config.toml
n_layer = 11
d_model = 384
n_head = 6
n_kv_head = 1
head_dim = 64
d_mlp = 512
vocab_size = 32768
activation = "swiglu"
norm = "rmsnorm"
norm_place = "pre"
norm_eps = 1e-05
positions = "rope"
rope_base = 10000.0
rope_fraction = 1.0
qk_norm = true
attn_scale = 0.125
bias = "qkv"
tie_embeddings = true
parallel_block = false
init = "normal"
init_std_qkv = 0.0308
init_std_o = 0.0383
init_std_up = 0.0441
init_std_down = 0.0441
optimizer = "adam_hyperball"
lr = 0.0132
lr_mult_o = 1.27
beta1 = 0.9
lr_head = 0.0122
warmup_steps = 331
schedule = "wsd"
decay_fraction = 1.0
decay_shape = "linear"
final_lr_fraction = 0.0
batch_tokens = 262144
seq_len = 1024
doc_mask = true
train_tokens = 1418000000
steps = 5410
dataset = "wikipedia_en"
Each number is 128 + 32 x the weight over the matrix's rms, rounded and kept within 0 to 255. Layers, rows and columns count from 0. Numbers have three digits each.

# o: layer 4 attention output (transposed), 384x384, rms 0.0382, rows 54-60,118-124,182-188,246-252,309-315,373-379, columns 256-383
# v: layer 4 attention value, 64x384, rms 0.031, rows 54-60, columns 256-383
o309:111178084157129154103049141142115095180137085204066169166086152153126163156187096160129162079106124148160152186145123164167212029116123108156150097143079133139145147142049193102158117122154132116159106167107047137081141150147109177097098123140198071110118094124136123117146132087057081177167154120135039097131123212071107133113203102130154111098118086173181095146104157096101119166150
o373:095085072116120099173138140144120080121097116128145112119091146126124140127050102120109145089099119109131127093188159117140115177159136084126161185175104114102109151128118152080072185129124162104170117151165138164136154107186130147155159123125143177165125187132085102158120147130123124153122086164138103176096144101055061183135148087054194167092108126120149106145100181146154126113126
v54:097180106075116137132109126164075097111106143159089125158103173125067146170104173120119141129156132157104159157103121166102079136085119117124109084099172120076150076145068186156122097139159125109096134116127176154121135055057127191179127182121140112062081137138107142124148144080122080043194143151095138154151119142118091184144154112102104111113126111182124105114157143095115117053135
o54:072127000122093212147183157131065098151082184091165109196139115117074122146113174119165169149186126128119142138148147108151101116120119183081149142137113132139137100135112171088132136197080078112123124134138119087108131132173079171136102107103136120104082153086118150109148093177114142096189134125152118091107132190129101130150115089155133144180131088166138123110104036145120150076147
o118:194108175157116055147143122105075140145129131083157120047122112144148109079163113070111110162064081112066159090074100139132131156170115121133122130140192143163111174093122096126132171099134133138139141095093091126154112175146115123103127103102136151175134165122168141078115135135061173223138065085127098129173117092118180165088096140091114129094087115102182116094118187152147175145123
o182:091066010075126246157190127164088151124061158117120178179122170147117123122112146089182146096135127123177101130118149141127082116130104146126175168142096095109123131165120157134130132159106139127121132093086111150106213124152169139149136100080143165125121144141072138076119109185157139113134125133094081166128127166113093144116201130162150137141149142155092168123095110146191134131165
o246:089088034123065193127162139135094187154117130116164174202141140131086132180106168113151127143132135110151135172106135124162102123137140155149138173085061108151090096159126168162134117162112068155071118131155121139081178132170106174096119086146136155134128120123058111112121119110110202156144135153093140087110133151162121132164153114188111162194150113086090148132064074108114053131112
o310:083102125138125154125111127130125144137132124121105167111124100083150093104163107139137072112092180099110203184127123123129121138160112140102097149103143119115167163186163165124111168168153114097120073118112094085077099146188144156089100117049223101164104095089063161121119137109114139173155163142162162157077096186135084130123118101177152159151138132088130147115134127149113118126120
o374:099091117139125174110126110099114135133071109155170139103108084151161111170141135133149126148205115186166103177125181083170056075121078118106170114175091088151110131148088139165165096096130124179149142104138130107114159114143134150124137136098202060112152151175141123147134125135130120132075130091132098085149089094131147126123116092111104132133107147116108144075104105125137134182154
v55:156170131157176118107098165145120114113187169151124091117119175142154140146115138139169083160086199134104203064113094167119186206094132171178132080175161176120116143061152083114118108111152159111160180132192131088139074134119097142118152208101181200167112127093147150127173156139131138158115125135173119085106144158210093119134161124156143097113133091097111109109119123133126105128101
o55:116164088113165128119086146086106146091112120121090147155155121145119173159138127130091151158035128140108126168165112153134140128104100212093180081127181178089116093105084073131127134191072146143148142129130139115165157165161096149109118176115145168146157145078155081089145144137145120133107161109090090110159096163129161105135139100116126052095085058150108147095145100090151163143137
o119:118192119173099186165114127141105098132096136132128097072177136116113126136119122170143152129166090100143103149090118054048112100111117116153086172122100053146168163199107161160144142140087109117105131149176065179099132087155139112098107095175156049093100156187100135178163114080094043109144095176065144134145075136092168106078113145148131131196173140075158093135151119125133089152132
o183:152104104124140100143166147129120117127102204106146089161127084173146124124154114100135125113137117112140136064112077122149145172130048112189161127105134159175070184104107132133185184113186169109130152144113159080119147135142134103129142102080105149115119128082156083075135126165109200122158112103144159116147164119176105067068063101112107092125139120135116121140090127113140160146158
o247:127156099088160156099083175140082198058132119189087117186110117166075155130085111132079112136087133147111083155081124160154110148101112125118146100087094148135059083155113151107105146132081057073074115170120179125135122152116140080082067179063145143181124145087120095092098091097116178107157123053104139122102137149167137169140135103112093161111097107139142161089119028097159130184168
o311:154036194133093132123212092171073038094040145080056124206076192140096175114220075116211189047190119076098133139095156134125167110035122124147186112130058194185137122124168161120094168188110131094167141097079105113113148135146222193162061075112112123072161152119127145128136157200160123114122104139136070180143127219041111087147054086075204118075088156189129162116146130122148154118181
o375:155064145182112035155091161122042134157164133081158146119149102089100117134186115162128162151097156130099037167145049126060072086176142103133113166112073150166082078078129151114163089043121158167091174132061118211140137146187136052122125085096099098155172135122137112074146098105061180180106134049114069131184147103097123136142091152127108252165127210128154161111164062110149131134125
v56:116110157119157134161144157127080191128092128211092081132048074091104111158094138161100162092095135123095147087127129115146049138169137157115130106098118127107107106140112134086145143150155139115166127160143165104186128140091146075054094159102173115119107098072128145125122142087092071084111113144170143111127058124161091120144138063098124176131157133111162097060140121095141157158123
o56:106073134113125116096144127123128068134140162104151138139125140147135143117100101142153102082124166123115123168197109141151161157143114158095142201152108135148082124134153118086128155122154114137084175174162154151189108169119093094137122174119202101217122085177096127154152132108122096103143155110157146177131105093117145121115139101143114145147119188143116124134146143122163159109090
o120:093138215094146029112174092136179081137083175136129172142131123159161115143141084171126085177153063146096075040150123141111127111082113118195115108146102144133186162151140080174127112187096152138105144136139104166126168068073126161166119149130051119132161113185121106164160138176127145159132146146136149129123115145086172134157160162130172076110067114107170145160112168175122146111149
o184:161150168102126085159112118147102128093128156152148052138081094070123207098115126138122142102108121148164090136115161082145098172121142133099161129158138129152096115085185136050148131125143090111122140162144192172129166142096171138158154166144160185219123137118158177124097119146155155073138085147110125116131134096146139082163113127105063104141175132138100152079130152157096130145143
o248:173114102122089110096107082127065128152163118145116116106165057187128137056110133125156071081126154112102146146099122068108125177173108147106174175121117127143064107099115116133120165106129076104114171166097207131159074174090127145075120193129182131188088131119090083112122110124105106125163109128124120175123127119136136135157088089101061123147157067157101147103143119084166151116106
o312:110114189132062061094103105095132051114141098104143132138134173194125084125116137101103136201150096122188087159147101135093149152080121112166118099090126101117161093117125097161082136138122134138087127090171155141139162174152137178180150097163102098159171123159122153069154142152140160148090151167089145151136173127126159186136147149187166114123090137156115144167115134178088106133100
o376:103123134116129149134153113098109175107179052159136166204179109165127154147133207170125135164124113070137144209135149120115097051124148085162152149111156184156092119091170149099127082119152097133062111059087152183143145169116149156115190170167140129228112155108114150143087109131130126146198136140087092170152138087173165108139095096090120182128086087177126090087115165111168167143116
v57:142141126111103128083194125099115139137129176044196148119103124094112095067175149142167109112131134076134107138097215129123086109097108070112151141192156117158109149178130097116079134130135114137065195110163099108147175132139141116133096141142114144176065109171169122172143106125134100101142099117148101188175139136174137135075130118111152140124171139138160171143144128145149185092169
o57:166125061157164195128158127098056159149097144073138147110117181111125112148079087164123176119142139136111191116056167115128098114131096089062127115174117151132071101190182127145147086170114149122134174126169189100117093149078154147143114156150113161203081117121155090124133100125149091061075153162153114142090158112182160092114196185172118166094130117174114104108116105097109112150175
o121:149153052198139152154111111152154195121080058100090124156194140126169127190111072161090123118128108161179102142144074126082174165167123157186130175076139157131198075076110159151174173065106133087090086178115099126100141128164100156106153076145154138105169110126128068092122129151126180108179126131150152104058129142094085080137066097106120136129143071104103111101150168126187085144113
o185:171200058136108077103119120119065089119140108099142167035121137144124080130148145148093107129136098078053166076153115139144135160134155078098139133150047128124092116146153130141103097121116130143119149059117124163174077105124182118125085109138099108192111143113189147169152103107136122190115118158142146133075129110129126134126098156179115090111134078129080165090127072109120151105144
o249:154151034157134088098149117106133117140134128109128175112107105160144141133103110169102155111164148125059146090112150157147184117088110094087160124171129110091093119134125113145114086175144180103120208107132180145140100181095173124115093168197105168184151175102147116098124091127109160105129115145158099135128122142139158090125119166114198140092130057178123096113117117102140162148155
o313:122171072173186156154089173113100140136067035184112144095145142080244165129124109131136132164128123151175140145114163106116111123124151159146145105062122141105144110108145201146097124065152169101122039120124168170124125131148158123118236137099146166098156078106151094140097158183123164161172134176099124105096104109083131145163142115112125074118068077101102146107095064064154109160106
o377:086153027124091125136081184170107155114130079110179082107124080121123116155041139114089142148107081134104145165156125136147182156147120095102133134126110153068127051139088119135135137085077143137164089133154131152168146123114160138124193133169134118193127156144122124129131113120115092179151134181123138115148071101127128196138117147118077084192124100134097084146120098052168143189134
v58:158095114071097120146089165089162145096142162147172182081137142126162126130116176132171116139111131199159094104116170083119124070074120083143101154128158138102171105099094120121114125153175107122116191152140135099159103111124045115138169135156131134135100128124212136129088146110156043130056170140087123119100103131122122116102161197070181094188095111138130123126139124139132127087114
o58:154153145063116068150087153139142103039117137151157119086116084163075134106048122148120119124112094053108057116077186143117160123128141141093157149199108116130120120125098120096092111161116090113132183129162117114171119105080103090139109177136074173120162124115144093146132135109158091123130136111101107104141120163111129128134160117136152150158077119122146181128129024154151168113159
o122:116129169146075031112132064149116130119073078139046095131134119113156171171190100107155145144169156114054148150119071097143145163129123156173164126056112094162090154138158152197174083109068179115134091180102151156156115209098146092108122156152107133140117090103100144166132109162091180106160078139158148160175137111164154088133121058154128133125162122070109205100166168154121085192149
o186:133142113154117061205117104117082106124163162137173145122096165134135130142115141066114131078168102149143086154122105126133174117132144112099158128149131093117143086065113122081094189063162108096120146142171089134102137114117143150127182088107084166109168112131095101158127096120177137094148126131128118129146130187103121122150112175153103064159154126148151069168119133105146165132096
o250:117151134160143074140146125104153131114156111124180143094063131116087131157107135148117139114126106085129103156130153161126186076082133137145156137185087118124158145107119147078145149187157130116124138117180091120087145094142136121115105106145111115150152140121165120117142122086140146096100111109137128120089117150126122105104126116142094123185128148138123118145121091149153143116140
o314:102096213099098023178154116172070119135162069151110154130062127120124210066162013152098149108168088107105098130121189110046133116172131074075187102132136137131116189152144173157080124084119159075141093128107172088122155109172173159165114139113119105150136098078095135090151104138136206094140134160125076138109154140122120135159134142156154173105138137098092125100123131173129149160182
o378:103171216122149033097149099071121094202123120123161136120072115118153126151121117137117094088160077121168097097124101134104171137151108082110172172196118122116103122173104160122108150124065113152117144118173173193087105111132128152123140136077151113153129103145105111124163122098127127093132150165142116134115089154126115100179119129172132116072119066108150123165153088089188133151114
v59:074158132169145121176139155129085104115136148127133092123132155096099169082107125110107101071158110119116170069113110081140095152122162098130146101127096103098123152146124080129129092145052074068111117129131132135109111163170113224125134131143174122148106086155082076098170120096125089116200100202092065076144130132135128140120101105211175145107103142155130142127211090161132157157156
o59:117209152155174145136130081096090106144106135164121056091104109150142155121122105097106096119109139158081169122081146157094063153182122075118165140138157128134108100070089102223133112087100124158175139089140128148115125088071112182080108137149096092105142148134160122105104090086148133161113113170125105142113155107124178136104144133108124118059135189122120126136214085101136115119169
o123:213140111130126120132092142134200102139123124199120187165119135118174113129097114123130132170116166122184078150132137085161153138112064135168124116122148144129091109108127137044100152155163177123121197130163118110178152147139170052162186082133139105130097186092088146134091134132176139116094163100143151154081116148139119074100148116117161170144087143113187134115075135132123154125076
o187:114125083102118078125116157117135179147081110202145108169106111119178146078095173133125102133071155145191176109141132168111108149152169121149119183181157125150074126127152127123114142095098104142167086121125075152164127131131099177088139137090197163094125116107122111202138108157159150193123138120144116128083121128117106144153154084133169208160110136159143166136156093098107091124105
o251:098103118153129080138118113107096145127106096136169105127161127090145142147167137119073100100113129180155150149143137134103121154104149115136122121058142135157133067108117117138120127099081127144145127107119139156145124117111149132075101160138134127122121119153178146109129118107128111109140113100142097103113147158157166112165206159134164129128151122148147136147187129125148120130182
o315:186097224106186062099105151054154160135146126160127176113138180146175142121161121104108118111083054132125071119106139128141122103121097148142177172154091118100138138104148114194094144109135120172068076150140125126124123081057160097077181129114127195124146126037189124140084140166137161118085083111140157117099079152111167133123159108129081101106097145083095103134071163123157105129121
o379:013107117188187093106158142094163127125154078103134130206085063126111105155083086115134155135174124178076123213218113106112042095096075119134098117107126099147083127102105138059137114109134061183085151107104167063200130149161164176103096159149189154139140083128137132115119140144088187092071105100137105228149131121143137135138156141114074132120131055142138112095140093091110115112143
v60:213108122147049123136133141154120155161140191098130096153168130102131119155176107122104130077135094114096178082123147163129161146157117149135103141113140088116111123140181120122139159189106180210170122146134117148130097106110109086130107145139130175147170103120109178123191120091175139183186136106108097080091107142083138126124207122090147089054123144131124160172089145106121104101122
o60:139123145149129101143186072133093154179108160128161115143169108147171178170143100099130151128153130170119148131108097093168181112184120094119108111130082141154123117085133123101132219092137146114139123078085138140095092151155128101114171112136156129174118125098137132135181131126132109123158119132126101146163097154091088154127197109141145109116102118149106117115099132135144124119115
o124:105127069157187153130149120148104137089147100168119130106125137152138133121083094100150104185107132152130131124126125035144075159117169126101123151091142133111021134190136138105152060141120115098161133109077119131109129178129100138104052063132109111130107171137166108135053098146145082134101132123107128164161151146138149187178090139117043150140145067116102088169189139140107140123141
o188:164111159106167077115117122138116144135127090035114111146156152143123152111138134055126122072129118104115149176097121136159162107126094168160145092104107173141162109117155174070147163137115106112165153113159142172107115098144132149141171163092124130121107090090165158096153125118156151089162137149086101147081115105114062100130168125145108083120110136172120151139081091129118134132132
o252:143126097125170104137174104127122136125104127139161118125198153122154149202139124096109106087144121117135118148157108118159146098113091117106082147119132107165130092150142133169172124155096114102151142098122110141130171111135130126115149130121121162137105111144125129134164075125117123089111116128139095106113094153124150117139196103176128149127160144154145130124083143148165129104184